Each number is 128 + 32 x the weight over its row's rms, rounded and kept within 0 to 255. Layers, rows and columns count from 0. Numbers have three digits each. The size before them is the row's rms in percent of the matrix's.

# layer 5 attention value, 192x768, rms 0.0438, rows 57-63, columns 64-127
079:086098123080140117174139196133090131120129146142102155103134160106145118114118162173154154184134115058104153111095151066137088110128140141125140107137138135161101179114158163114086117108016145
087:141096128044115137122127100128106134139106154176077157112170137137154119151114142158158194142103128093156115165138095169109166185164108100118101126099110122115187124142128095120133150115134134
096:165130115175118143136143116153139132120046163142161097130114089153111168122143167119126149128182155115190105123173061117192120133125103183114125091143198161137155098165104125131150112131128128
085:105114153110115154133124107125122093142167112130181087148117135138141119166107200092151098187110032177147068137084103099141110147104096095109143132104107172133128100050097100120135147087144053
107:157114111151172121059145137135118112123142080112123190124123047094141162105166112164131166141104121139109088079131145204085132088109113130151112138097105085051104124136120105086118123151144115
100:123124106101108119156120146151099164145144158142071132109187138157144173144129120170094169078185158153145152192131171180110112156120131097141152148158151089108192131154139150195112109125182100
116:150117128121127126136140151119113126134185186141094112183104166141111185125107109159123137094138151222113155161141108165130088059104120134134168132138222160161066147092169120124161088133120170
# layer 5 attention output (transposed), 768x768, rms 0.0433, rows 57-63,121-127,185-191,249-255, columns 64-127
092:119128164109088131122043138142148090157110137118096128108129193162141164066106100184052081133145104154115143172138178115202123113104173193104183115108109130085089117055121133092135111159161173
099:140108093139132112179093151129126144147133156122042193088126119100142212135122098185106182118165141080074186194146100060165110095152144154108182117148095120053087113155145135056101100143100152
078:068103137114155174131148134113109100148153080134150166130156128117094154191178137140148179110142141051118145066128098081130129096141148100123104135137104126069147081161129098112116151135121121
063:168185066186133130130111116200134140134101159093093063155105146121111112102104108139089158118105139149119130190154143135135112184090120165093153107160124131189098176127113160169121139112127117
095:147127185107131069109082121088116136140130138153144092142101151166143109060152175086121078113109106185146122137159159157147107138138152137129089143130160074178152108078110122153147135062157166
100:159066084089169115151150148094165127109156164102132200109121096134164163170173139097168132129114155107125127111084077109091146076165091110169101120128117137029193124187164117127075116117120100
107:131098101122162087123075137124165072166089107155166148161139106129183099135128179078137057146039139108161155130083168100123164073123179098169060134098140135088180130139189148112128170102160124
088:099118119129102159108104123163117153157140086107055104158160128195119128116100115185110074116171102125103074122077189136143116091137156185058125113127103160113076106099147100107119134147199120
090:119126127128100143143123144140110187143158132174080101120146088126118168108139121159131164148206212109071186126085162098142110116150098136120136150149114169125063110140099124164102132102176124
102:101105187160211100093095087119129124142122138111149113146144144094074106149097159163065136144114161094114166139146108122132127117098137089106087161141125173090191068090097098106144123120146139
065:151146069126146151169131113215139125165092134139109054173102163122104142130113159123102229112098172133111135135155124137097137117088093129098115115134079117161096139127147155176136142130138127
117:085126161123082105105123154121070098122109146161121179120129122153173138102164125120142108043123118164150127133139130160204142122188152160157141100154163078168114120125096130134154164101128216
107:150128108151124099158134130089161133051178155141118138111138070124174152158184089118125108170145175151132140136087132127110120145109077159168123138133168111084143190153132091152094110080135092
116:094152127139148110108085138178138115149135095142123145165128122139154122135080114102101081165085151126150157143099156083083113091125142062119086171087148179138100132120192142091113085103183143
066:119119170153143144108101121100125087167105138112098192163136094184122150082104131151127105122150116152145121119143158119115103134135131129067112126107080134114058057136110098097127146137151151
092:147052193172114127099092138089092123157085161093115155113102052099144143121102133173109101130161136091111208140133117064163125151160063144123142126177133134114102093146051135123119161105097127
100:092102163152212103121091115086113116135152096125100106119133121086134146162114165178077106134109122107093170120146100093152122100099174152118129169146143112073187135073121127088136121129147141
069:138152056170130141158137135231132130153103160113135070176089167100093162113115150116115210080105151111103126140156138140135123127112115111081096073151107126158096146098119182161134177131142140
103:114113144114087136118122161076090163129119119156108156096175147187138150054174135136103146096126140159152124110149112191147174145167153168123193115115152115166130101126131132145144146115131190
103:174068144122139118141144116112139136075165168122117139119102047131171132175163115085143100204136173129150132140053102105109133123136075168173125146160150101064181156149096132149111122111100079
110:101162172128122129129106149175100096122127166143109133194144061139120091119134163088172099159091151094175155130069134107101089133161140074146073122108146158140099131129123192104108135134161119
086:110132143175150103117154136120133177163118152111111118144142118204120119145111108128135092143145179166132088089116151109145100114177128160078134114113097181092105124145164125129161148160153186
097:132126117172107076181107160127115195197063145101129119118105125132169136166103143203106113141140189057154158126108130120179145086147091130148112106182128172145075134138131158163157126125143166
092:134164171117166077141092134094083050134165117080113096136138121116140104157047153195042104127122140146116161150150134164112128100092103103134100170098137173098121109094110115127128130110160142
071:156118044139150149153105144171141184101098134150131100158076162093121171116171137121124222077126174097117157153144107133136161130087181091105106101141102096150112177115153164167145143117135125
109:109112174128114102117121201082115126107136139148159159119156115157117124068152122118139129125092111172114118103132134155135145124168171158093163110103181122157198067143117075162118127109124198
091:144116149115101109161140089109140088120146157137143132131118086154155131158146109157117107197087145119156119169076115156127121107115077135179095123162122082124149170104113124161121150118113088
104:099126135140171133158116135140103065113130152142085099173141094130133110148133135114146120187121146152192147159107077055070130128181125139108117218158110155151115166149124167103092161142148128
# layer 5 attention query, 768x768, rms 0.0462, rows 256-291,320-355,384-419,448-483, columns 64-127
098:055160074108058132134116113120077112160094116114119117143065146070150116178109098127126116098111141094116160150116159137105166173164159158119154092167154145151124143115094127127132176091126129
110:148130153135161147088133141137098123117132205095122130105117114093127162076099191136124084187111118113142111126152113088151148080114143117133099118152116157152118177130162158056092124153066117
115:143161112127142146086118124107082141157108152100156157135127105115159182126111138163123074115136131101127146111114117128127162106176152062101145129176129151157132142136142142129115149189106108
101:168169145135125131088110097152099154069157078172070074172130154098141154139149164072155126083108141100149080127182103118123135096123123149129150117152068131109103082130085134137147129123107093
097:153150194115163102151138070107132086141155115141150195134145195136067134179102132181101121186115152141134078142125095143092129126088105179134129134141094092138131135096071129137140096112165146
101:091192171108124130154122148092117142170110179115105146111091071133123094141094132126139085162158153151099144130110124114112117102126092166139105178065077130156082122137161130169106195163134138
099:134118106067138115068118149077074141082104114170123108143079107145120123132092151132160153107151099120130187133088102104124151120126184130091145129095168110125107142147145144111110137123122168
098:124129100145047196062167147132135147093088150097195161105110176104118184147188135108092191134097130098195089089108137165207181090109100114223146113117143151075166098096127142134190113076124158
126:091126129130159092165109145133125103096105103144159075154095133132162160193181138105121163072102091109171105149094157129152146074148146119128173124108174085073092135119133094161154074038150192
114:088128149105107100117096129121107105156048129105158093151121116128162089086066131154121084162147110115075174149123143137095086100153187122115138122094159190084080157080157151087086151165120122
097:114159141140125123088122078141124098116105115171103126099122092118093077179157201119143161101104118138155152167120123142116128140187171087125118121119154141116159133105098105120176130096115078
093:100184091123073160178049121097139108114151138095168081062183149116189142114154129132152147162106074141180138083150111121148125066138124102172114121151072086142170148161127115136158134141106134
087:200139123147162079146166122114140154113111078140147065104120101111092155106108138166132109103128148136058115152144142123107066073126182131109127124130176121156123122161165122127079084107144117
110:159154149088137120108107158105113136158106138168103128072110066099106136088077125129123078120148128119053140148154109099073157124191151103045094127144114099108177160133118126118093123187115066
099:095150161094166111138128113193160124145084104193132078115090091109140060091055163162101059099133125140035143174164119080086153119104161126047078152142177087130125159083171148113091116124125098
105:159146141143143160108110096164073137162130135107081117116061145153198084108094077108192080114140161086078168143133157163094069141127161098075154138103158073105133174108113125108081135122109096
098:103119138146085110179106087120179147142112060118096184128195156134123110112093123195099152200126140124112181096119125114166145111139128155141138144148102081144154131106075152105166169148108185
079:136139092096202076162129117102185136158150145180123134064138109095108169121121134144091114146082129144068177119145140139078141131079144224069082135182106150113158154128125144129059102114108171
093:152116116147140102138160142096211130121134130106144138086107090109083124150076126127084127106194126199067111100121105122118198087156165153105135110109121132094142117143139120107104131123091195
113:138159193155091164143186094121147206129125175134121167067130128099143149080089121159096096178085130130200167104187070135137120186165096175077137140152116110152176131160131161133163162208115106
112:110107157120059153107078097141138127107103089138090185140188148129135127142164079127130119177146151159108116097182154112135125151141121130196126094130107106139150144136087103139165209153133137
091:158150095089149160170121101161177145116174096140070106098170122110120116080128148197101093151138170151092185091155095122091118127126187169112117147159148090113146173141130149146104169137121131
099:112187183159097153142134128106112138147130196129127166128148165108138102098097129149162143207116137163164110167173065120151122175146087207112142135127120075175125120117116136156183132127155116
090:153115159122123094114078080131148125162088129136157114086135110147146040070164156140137041156072105150124175176120117152108035121079082101156150123113114098089149128086121083175120172112138081
123:061122122145084169138058152167143043110154035111094112165142144144171122165167089086141150140100136082101107111154198097128173145123111038137117110123099125114131102103100077124165147140085121
094:139150076105176107126148143115183165193126170116108141144141099090129161158115114170098107094145152156125105088151088106132097120143196135136093123070134137059145133096143170095052126145127198
102:136191083107142092179128196105124174120165125098137150120064144126128157108149102130144117157106131137119188099165106105143178110154116101188153169166129130141101122162122130145120150135051101
103:104138162100130125134158127152151122236113144096119097152090097144123100167150119179205112144062165101154100094151196139124155173163107057147160099140107173091123131093134144085114180101122140
088:095116119175137125137201153046095130149146129064127169158126139099106103129149107139065196146185173114140106143102127132150132107141202150162124160106161144131125120077194123080160123112110142
085:168084183182125122046106128109110143111129177157137076097176144129143140144193171165164113139103110129176131129096096141173106130147093101142148134111148130099086144138113130178126104111214107
126:161126113159160137181115092118134118110116142161092142149100186107127117157143105135146107179075059152057203115154094087165162154109126139191128124115116143097123138223108121157111137120105172
091:111078170144152156140074093135112093128157121186131108063146091138139124178147137147123063103099127087097140129139136042093168120125113146052109118083118111111137125144111117147153171150127059
090:129057154060162120090117112087156087114204123077133129063148089128077165105118122114088152088138164157075107131145119100103155036166139162088111132119103210135129119147117129112131164140118120
103:135168171134114120100187195114166135134170234075094157116100122137038084160099117131137088109153168128166125160133114153172111143162115126123114151127163161142150145132157129155105136145141119
113:138158146115114127103098202080127106132159162151113131090104123137164116129119177109155147157128120160077092152098160098137132117093134111146105145098124128167145071084154101075133115130156124
102:106183097172079157163138127123110173144087123159080152140110159144078071145058163081071132126115079165124152150110065114137151117102092161056092123137115110160177112138145123137175130128084131
078:218175141188088126141152153102116164162136147122063160106147142166099089129145157134122109111106178126108123117173133144113104162143074152102143123112176131103184124122156162149119135142117109
077:113143149137098142114150080081127211139103082109152142152104099136137074126101110172134095107151112077066080129092157068113126088149127129131059177100111172083144138164126039140050089109115157
081:073071200135180162092114095142136171122132114152101090099149088110127138116166115157147162164149142137120124165089166123145127123153122149129161146113076161091117082091140096106097131122137081
083:092144110160155144103127104138088132117098128168082097129139108082111198132090189066107124147148154143146096137115124115151127092150122117147071115126114112204170119095199074111149136045130174
080:172118104106120158100107092114139129154114115078130172115086146137088126092071205127091059141154158120130070158179130119081143158151092178058096119110128100175118152076132128117145134123132174
084:143078128129081114153122143142104161121110145101105143088089083126119155089124159113093117179134129110078161155164101052129176140121102169099105155156128146170102112139064148119099113177101150
080:101087102110143093078150130120179128178145133139117089170138128110123152093165100177185142110042121176175185201085147092100128164113117159151168128145140198117169091154083128103080090129097080
077:060117137156118111109115136138189111083133145091088084145134120107145104165183079080142133107152169124158112187100103106189072115068200124187143135062131124135132161080170132149185134128163125
099:116122141107143164123120097144112143099137079116154151198144189145179108156115195073182151105123125114177106121107162178154174145166146080112122143070160151070121145126171095098131127083126134
087:109122158097092128099122102096104099082189107105201097162150157162185192127175154145206149135105093154144138103129155126091141103137117107118195164090141104117145153148095052062091125115121150
090:163135116047134079106149126133162117128160059165133144128090104127165118099182115151196126105098084117125120156153098156082191115164126109102123131117161123091123128086117142109075101086051134
089:098042060176078148121096115143101102137105102148130119122110115098158141141103110116115225129123129160089112090169129106092161116110123083168200101098146116129117148158131134111180162103169155
081:186137115082140145092159124127122152132142103097171089137120095110152179110186193147127132043133100126171134096098118113125139104126106115090151136122159094100164105186108119096139126136077109
086:139141191080095122107142178105125122149148081163129163096073140158117112070158185195160065113101090128122146132118124126054130108144109120099112165168150159124143145070102104110105106135125073
074:161148106075086142105130077143131144159107149166151113099148150135131135108164106155099133131108131150114157054127124093111148167120078127093147147156151097137171111231150083135198131105119127
112:191197162105158126143131165080178141144187114149122102133156122129058143041136196188144080170101106060098128132139098107111112118088117162089119157147105119131157117163113114137085103131080052
106:098095115133091152123076100153084126142072105129144167167146141148201103171124098074145141105127131162146080108136155132141164086166114069215140112134156128127131127119156124116175187132197158
086:131115096169157105161156106093116167159068161097091105053174115154123146096122116132099082099098143203140142098112114088105090129096111100080149157102086075109184080182097109137121128125166169
077:109118103084111085090126082109109105174185109144149115160125147162173196164149130123122152072130081123122137110112146106128110096150135113150137130137140153064132115183108111117098120098142158
087:138094187132151107154134164147141135147088143159116211145152127139124186137107113163142142125094128128122078166164078114184179135150048125132139061133171165104153148117091163106096158122140137
108:093089164153112153138071113125091108133053080133132138194156117145188151198110100085161135114153156138104119110154199156084197136125135078190136130110139159164126138104125144121142186134133115
085:090148094151153111130162145143142142198131128114110160091151124169104154132125134123120096084091144195156142087152131109168100111106092102160164130177146075127158145188115144096127159134158114
109:119161214127133118172127156151104123127074188154122158133108136166164169117120086111123109151112138129128108203164135096120168151134080131152148118139134128200099156130143182148168163116156120
084:203173132134139177167155119135174172118083090107155115145147119120044051079152160120191123140127144156102152129153107110117144136132113165105104141123081132119092098114085049143145085135121182
125:156102147148094151110089117162115102116095074134155135191124106150175154178114120075119152113159118107113145136095193183124200142134107090133119089108101154167131100101138126114178105080119107
096:067109122164145124086110150078129105210097147134127145104125122098175147166100133114127178126134143141150101102115166097112125147111177078184151166157110106077153130122102145068099146127165129
097:186172089113138139110139156131131120123065071150138123118085148137064088110133132119118094055065132150114142176137125148123077172149086143093045131130172101161133127201144127136148127111107143
090:083125090166138099060142139081086140165119115156133140142137093137138132174121139131154143119120120105146125122094140147114150135132149118139153113101102158085118118067133152059047197147149071
095:137101138147121082151096091146086162100151138178128147120092125185168185169130116121107152177176100168091070095102124120130098096073097080127166092144088178112128105102133093181147112066181143
088:142156136164210083090198168109143145178132161123095192163130075089079142065126122154089158156126173116136133137146071079124098164168145159144112166101143123119113137129141149080093092161174204
101:090136119134147137145090113143105102130116144130111082123167155095171116103153105114134118160181089085094114142177107115166130077075161148129091100117178155077121136142107102149113117087108165
093:145205106146101146127112092092111146158140164140074145171147141118097091111152163113106134091135145098073204183175100099141166137147166181095112160126207109124174168144131125106150140152067146
100:127133155165197085154188153097113132074167116199112149100111076180069121136086128095096116066090136099131116125093105092150107135171130081109106104119115131169136107144140146092112096128109146
090:040155173088132172110162143167118126144209155129117129127133171160097107123158072137124130123167163089161121139149167142126082094176155181169115174128160163120081188139134172124164137153140156
105:089123095086131111156094107141151094091192084173135162139177110138156135157107173070126119154149140151044100126105169130129106113137134128137090131057099105069163131043093129140127116142099129
107:146160099133106164158137134116127124130123153158102098100165132163121061084164126064063134112140068176100189143166106122155174112095109134053136128149159110120182129166092150159145147108126127
087:107131151124142105166108120120152142126133076085076143105168107121104077103097075164112077097153085123113141136159098090108114127168086063085134128146131092172145123089087121117162113155125151
097:160164054103134120131159182150054141108185166106162183134157108129119154114105166136173122139120146158140109155099119077097190120174131125102141116117135146099097080193093149139049065174109140
095:146120153145122134119153126133091208108149121155123188192149115154115177134142099161098165125081103111117092150109106127136144102115121119086120090105089177075142157165136120136153094167162136
092:137138157068158155138106101148118101109135087167187092136170137166133149168181189091107118192160148133129122102110104204179159118059165142114113159120104119123155073137149143155130120046101135
095:159113178124166173173105082156164142144127189154170096125153111134140072167100177149108144155126163126119155086122106192162127077109120126191125111167117167189140135123127137158116133108125184
091:104127110150102167103131104118148168100108116112097082131093121115122075073085110131132124086088094135095192172134135146109085174162135140126100182090100122140114121078136102137079094118092088
105:093076084147073131036164116149102194109180126145089145137129168112101129114141092125154125107099102158085162141176137111126093150103135133091115119117141123093143139117127109104132097155131111
095:109116141073178115189125117144114110122154109096177134164152160131159127172144137150112168120150143174160083125109134106159161094074149111115127096156112118090113125107165166116219111157153157
103:133090141147148135126108115148117119094152113074123092111175150152167157166091136138130105108181106081121125133112146120117157086168157121118132138099150131098115150144163101113170107119069141
113:083118163165100159138132161125162153094108164116120156118127186143082160066162087088150106163124105123115134204161126094115125158138091159109150127111133158124119136086150184107073187176127153
102:156099122192079136072167106133126066106154147159127171116102141133128125111130143116187102126097070106080116190141153087097147135163138152105099139096134128076158113091139101090154105188105058
100:124109125147145129133081090175101128117123126127138127152155151166152135118124096121163187165175112114148079128162145127224132170102158069148144106150126144088136152084114117144147176156192142
087:150169145145140127085142159071113134112113119091146133033090126114107138107144143131120025045113130077104167173136063115117120130133152150119163149093122127136141142199127088109100100068132106
111:160141140115090175112149158117122156116139131127127172086136090136107156078147136081177014138094072110100136193145133060085145147175107189081082100125153141154165145127118131117056138140077104
084:112154147132139166094191127156122165077165159102080169064134126109087130065137083150136068140110115131127187134156079164125093134090126148025141149119066091145121141183163103094086152125184157
118:155148176117129145133129166074140174108109163140159116116080101158109127071134131144122040164076156120117172183160103133092124184168100137103124189116102103160078105118143146176086130148151138
120:088086092145108110107095130163107100108144148112127130191131134127156113181099121100160243179162126151118099105143186150140150170117136077233171120133121175125141161126109099150122174148133190
083:114131153111204113088188126117114117139143120102142138055115114175079146099164060178145127094100144167137171112159092115128052124097151146121167132140095093185148157209161115142142148115126166
090:140135181154168153111165077081140141136211103139083166030119099122115173099119108121106040094133077111108153112111129100110133143151143139058143136127097137133158121173165124125152123093125144
100:119134170098108133161185155140168162082120197138105195129076104132111120081123114088130089167044114111113136143184136117168145152117088178129164107110122160149135153107152208154110145176168146
120:084098140167070132082088141129121077110144130145129128182146133129174125195188112093165170144166137107091118122174204182149179152135142075183146108151129137097129170072111129117160154148132134
088:098156123101145165082137129096134111123185179075073151121121174129101088124133087145157170134095134149121222147167105164162084171120170153108156169162108135136132138167139087165107171112146185
122:115123140099125152123132129155095092084112151134145121174076115120151102120113111118169172150139113103116118143151164145131119168129095145139141091115093172154105148068102160149142160134158122
087:149104130173046123141089159161159109164106124138182107176136142140148080179162101160109133175150128140039151145146124141105131122140134129157126162089097103114097162142129090157194130176166197
119:093119146131119156104092163171109101089117035140156103200156132121167155180177158067146176149131145109142090107131175142151193176110090110134150070129095159152155089102109118118140124118131070
089:151143124171133109134139182105157175173122160150129148133160155116149159128080090119104117168148128120110113153141112154153113112162195089157116140116132145111110163121180148123090181146155193
099:073149143117124107123146148148126122146090104116139154149120103095125131105132103115148157072100124106107126186140087164131136112101125075151112162108199153135142096153146115161101157116114112
095:097138172077113153134155151103131152149074154119105177146145089114076157098129090147097137090106139063141090147156073116087095136142108124157113119131159088079143147157148171119099170163144117
097:177132099130171098167168137130116108079139132105095140061139109183103104147092089163107188184166093123096138134118137107137098093145122145066121152106099190161086102085130092125123116128165145
089:159124149130150088101119159163148120143124194112138119160084145120119129078162174180147143136141116085149119174098106136160088144171122162129090132108142159141083141083104161122165115148147094
104:115124123179089151138098107106099091157125097105119117124185134074173129119121153144226109083074099107120184083128181093148195164110143138135144143113149172082137084092103158117147155156089155
085:109125183152137138101135144095125126135134178144174138130131178124153159089164174109174101098080142176109133171134150166169115151104147142095138124125157105132105147094142112113188167126131110
102:145081169111119105148122092159122130078143123143127137156136177142088148106166113127149145133121149102110125159112109161064052114140121157147123101095207103164202123125147123155126037139097096
099:068109160167072182054169133130153132131181196086148133125099147117077052153101105160175161124106195095172104161151150149178090137198178141148122167180149126163120129096154116093156182138144127
104:137149132097103091113091198148136075138107145153083167101104147138112124139102148112170113151070133160089102174145161124110115158122109131036079125067084136169152143044093095095142149152088126
107:139207094147121141117123128134124105047134081174119143137164103150075123174159159064083154145146118198104148140126126161101135120076050150047119117130149119107134135129147142185191114099120083
052:153087089204126125130102118156133120150184126130094146144161158146076150093129169115183173129076105131162136102154105117172163138128100140086163177158153131129202148161077087094156103160105136
050:173069148143156107123195144153056103112129211195136167165104193122160103141077067121133135174039135191099121131107136181103119173162110173164132144170120125167170099186112131125139079156128185
050:112077155156108088137131139196078135035151107118112100138127179191105129145121128125209132153086139128131140118048163153208109171137094174154115124144152144198144111148102147082130131143136137
055:130167166121159109160125109166075105118146099114162105089132160110200172177186174131079143135168110089150136127115134185129147135152110093113126112076104092160149101176146109152112127099205124
059:114174138082126153115125132110139176154136137090175155086157104139076158140133137128101131095182094100147133113123131083166086125117143134122122149101054068136088150142144155167101116089148100
062:119131049124087142114175215087153094162116142174171168149149108102056065111137124105111133113128105168101155124166145084120085172149142144104134173174166157120098146056136148134146124142072126
067:112105113138055124135137187143105105163121103154125082135145146128118059119104128126198128148074114096099118143146180141111127167094107117115135156102184111094179113078134134120127110163080136
062:076168155134160081149149081112102150143125115108080103143109165132134137181072150203113153149149122128162149114076155136205094111088162081146120070092080092109114150153164088144131102141193126
060:083150107107152126093106122112189104139149097128135100079155117121144124090135127158163073123149085081147175129174139126093162115172114165129082103095142169111117131130118148098168114161091113
064:147067160134080192091110138164109121075068132131172136125181122136103088070110102077161150113085076155095106184203132099088112112124115074118114125141165132101192108141089086094103136178063076
071:148115122143062159101128192101129064108161097170160138133119132140125119122093137083164095120102104093113136138184138129107088123135131133131104161132164136082135107134095139098147113183067099
067:072101113140161106117104098129074083140040176143079093177140168103130153117083129142116205138105110187095146119142122133136102164081166107189125095112077173108127157135127133151132173113179187
063:160185144105139136104156128127148119091203068089166181078091088112118148107165119103120030085133120095135138126129094100050158115138109177096100134114133136153106095151120148099137098125092137
071:142125121138101160085129158102072087149108084116169127125144089157134121074128160103118077120143093122062140116192132096050104138145127120119128144156193127125179124112135129125134159157081074
060:118145127118190141133167121150114117126162168072109197069146104149066190109133072131104068149097174106153089088148170085102188108164112151128150146115095106144094173197161138092196132119150165
075:221150155102104205167115169099093168117157088166138120088150108133108071081164150134134084073062112076144171135151102121088110137123145201079117212145149093136181111145138116111120092091097098
079:119072114144144126106114141153128092127088202126088149179155160133146144167121116110123217176134151204106098112154162161132153134104138083160146097149128166120105155093122162145123162120151136
058:134078120112152126161149081154133123131135170098109130096142153116075150131127041152115141123091142148141106116134128066142100131132143129148102110106109137122119116202122091144171135086138174
064:125147126104158130062127143115154128084160095142132139047099086150101168122092137139088056119129142129116135109142137104074108152118155109130140109108146144117160114146164108113120095100103143
063:130082097111147142160156138163114119098104149107150132100159107095127172113124113068126146173111158161090116156161130130078135080111081118102163087098171170155160130117134160136126116103165113
074:088077118149107132111095120124114120131101181096147140174107108133141147131142107119130155176146124167117069136160155158132185165145110127148138091104107132102084128085132175128095140132163129
058:108071082121134152109199146097122094104123164091133164109142124140061159120128014125106158092160169169117148132155190089083099100134131122162089093137160163076129129116171122125094174154132145
087:119097173137150145144130107119111114116109177122138145175116148134161182099113103130126179141150177181135089134155157121135148155133121133096114101121131141147116141097141192166150125135158104
065:146123109165092141129076142150155097126120144142137086161120131155145091205119070106148147116111123174095165082106142163182099117095145131156132090133170126159089162107136114172129112130137087
071:156101191148124149077090143190114116159097173133146135132098121110183174091124135164142110094109115135084084143175160180167177174094125074184166111108129158090148158054129161142096133119156134
061:143123116108133129068152139045161080158169190149124138110148135098133111181090134120112134140120109107134163133085130156087151154076161072164123142119110112093146145093117182100094123161133151
083:090167110108146135126189177131153176177116086101117178121113115110036152117132090078119145091059094101114143152186102169139126153158086135130090205210170138113076155171114124147085131134107148
069:156129179112132099171166121121134146142077173123099182114147142138094134143126129175096140166132105110142107194116089120071126218090088158151079130162084079118121153153133141155083170203155075
065:162091179118140106169111113112134080057196093146176134101165110134149111135134095115099187175140127167131108053092126141129180115099173120127126135143118119171128086084158163144140090089160145
070:126150092119091092081137107177127124118051095173135095141142179115125116116115121092127104133083121124084115226134103106109106078118111154094085136077142143148090154121115134165147130152109182
071:120147113154149151102113136142140138151143166116123176126120130039164095129104140178133098081087095134056142103165127133154130155079132138167076168132135131107092174069097142129066184183100169
067:174136115075127144166092088153131089160109157124065164122074158117165106165163166171123112123083166164090180157102123118070059118111115161063105100094159098128165167088154126120175104130113136
123:124136125056132102166105143115111129097135169167115112092129091141099201072111093135053154142124195110128104149155105135099149051167134170068104095070123184105131111092150126125167093152137131
109:089155150085152162096138174184105132148138191095148131089106150153069111118120133144113125098145180097184186128113147164071092158137143159131156192135145096154080187128130144120150177109137196
127:149156089159112135107115134153175100126128124093072133116148078120141164122060201087143117130174144184074095160136145108088078104110144115094091104096155122117152100070150115087113138097169099
137:117191060135065223119125103126078121117108133188102129116134131111095092138125118106077163142130100213102190120170111122153151107099106180081123095135167119123159133194118164165149156107087131
# layer 5 attention key, 192x768, rms 0.0435, rows 64-98, columns 64-127
048:122135203130109146111142097095127084131150170145103084100136098139139132171140133164055081182162108125117106114150066113104142095142163131157111148146075170103091117089126077113153162142093106
047:112091116110114108160086086113118111081158135133168119128127160145086127099136141104193114161112136096112126071134185151130074204142134116087128132129181137167133174113151178122095108120106136
051:156130103162125114161152168123158137109079069132086141177133121114126138109107078094148105116120113113120148148165220111150109112143132170091100078147139143141190150141090110092139081145112130
049:145140083099161154089103184148124148144132187082153127128111073129085063118110111137104143168150131152104113144147136119135129128167136116171136108178102146088128148174138135165122150148132092
054:090146095112161131128113088182116137185185147131074046120174110140172101144180164095111162141174124094121125093120102117126109109069121126166170107128109153197122156137156131091167143140138126
055:161110140154148099134120043101093062116140080151092109112148205185140164162119124103168161129115148107154092104164141201141140132131134086154108094166118158102176104122135144117149103158104140
061:150120152143138112187086166068145118053113112125142159102130140127105108099121121137164128082130118174119162127166124179106110183228090159110084170135144139118118116126121120172153073112101132
055:114118120088117110100197142143125159169165206092196166140139116022128148106153128164101135087138185176106126106141124124089127099128114124145130135105148121146136117142118176147118157158125106
052:117108133133123145142164130209107164114182095145153114124165149149101130162148111142176129144138146125176081085120097092146091144113103150120170108184110107156153054088134137120126167055096146
059:146120147137111056110115119092168140101119091146099158116046079083130185126164083143130133076084126150134140127089149171164132100180124112108137162165124171099118113127127133152144107098136158
064:152078168088146063147113171157144162144147105174128195117121110126078070075170149117119138101099086077127116079155118127083122155186101137126152230156118146114127131098172160170080164082117124
063:144121120132116130133127108124141079136181167176121134106122096078152148156189195133113147121167082075126129148110133101079152116102117149107110130122089090104106154081101110153068141133090099
062:135124157156120108123114122068156177130141135108176151098154108160106113109143124105112065112083097113148110096128069188108056157196148179142149163143125120148122088133155145155150120142140220
061:183117124128111095150111160076168173114119141137172135121036139114099138100099167127122168070125105163151160144126148189105178114211106151154123170140113139088114089080159121184100104160168193
061:153146127118089143131113130079159139114106149145178127103132175105047156130126168113115063164081071109132152161076093158114073107145090140154150162155150140103087107134109062148133120128118148
061:130106125184118072151137130032133150180148143158156143117149090129144035123175085122154127096169122173182125121097098143069181105168137110138159130122087142088128092160190145127163117157143088
058:127133127070172170094142096143059113105156104048086091128104154109190138126115100126114143132166144092102144141129134101144113090081139111132106088107130079107144165176094098104170079144103109
058:204154089121103176150156143071156154172144175081162184118120160137103112167142169136165090157105030116137106133086096119105052177096122186136113181122163122149077120151157103178069075097120169
058:130138132119082112141102126149184158124115155101146121119105145095148133114145127123120130101068047119147134135172126175165090072147105139157147135169085174183077168169127160172143163139141192
062:162128099125138128122155179101082136109119115094141124150116222137140104087090143156127131174126095172141134160135173148100134083101138100182112167116168152156011162158153085198142130137174121
056:126116191109124137153054125182139094039148203134155172131146115127238176123075152134132141189122140152050154151136128128156105100133123048140050158119157051099168139095082140148188074114161145
063:130111176114089133159139136045155118179151152114098165114125151111115151136146164114119119115151156126176152122146136161085132134151151152237175181169170130138135169185119147143100156131167121
059:062138083133073107146116068146057126133146119129094137131234189103247115151104085108137154187135097122161092141093165119106176140068121131154071109096098161100155108122129120119108067119124125
073:166181255117149134169113135038145124127149196108225146142102155102121088142106165100147075089113134132198123146135103080117129249176097162152072167071162133192103173163100150116123144115143098
067:120095133117148210121016124150076065085132151209101099139158125138170116188127099105167179137095116171071113107116178117119151133114148125153122075136172098120180125118124093098161143060142082
068:156123128109095163161082116070207126145168157175147131134121147113120152112114093163117105110133112086141164165099123101146168144147146160118099150192134101149153158129137139097121136116107122
082:171145086137126136109160165083121056133169117131057078098065094119033081122168116079135163099097133110115108117147108102148083120138141189121140130130131125159102179136156124178107160141115124
096:124108096142124110113137156125128135136125084106107112127116138154092159116137077113157159163139111202087111073132130091183112144088110047109109044154120138130099174113150166190135151182187125
072:120110202138122174158079083171134111093174164149115120122166167085170153094074140162156100175109101133089156160094144109106140054110192176120077170137113144119084174141153140165113061113082088
068:054166166147156092124090149159140107159145130118152144069173138129149161067125114182086129151146100066169117137143097147113118149125121097090115161109150125110140067117148148107073146102159078
080:189158083160142168130125144152083136136174154063116138121133139125150129127197098168152122144074095138082115119138097172134106147077140145137134115117143051161140185216152071226078111108172193
070:130157140165130176096126068120110163144128121109152137154158139119193122100135072091115108094167175158126153112117089089105165154078125114181082133093192123107199078176132165125176117116138163
125:139106120100134088164105146103126112088161149168095097081133113146102190070114109113065110145114197143115102120142102127123154030136127143085121074064122184135141108129158145144147083140123118
112:107153139126148141079148180170149099124161188098122141111109139183065134105144114134150118141140158104198154110118167166098082154163143170142199160117121136162076196146127125149171151103144219
119:143157124140133120125088130124192137129137126093091166120143089099113138095058186080117145155178151165078087141141134100083066121131137104077049137111151130136151138076124106073121131108159095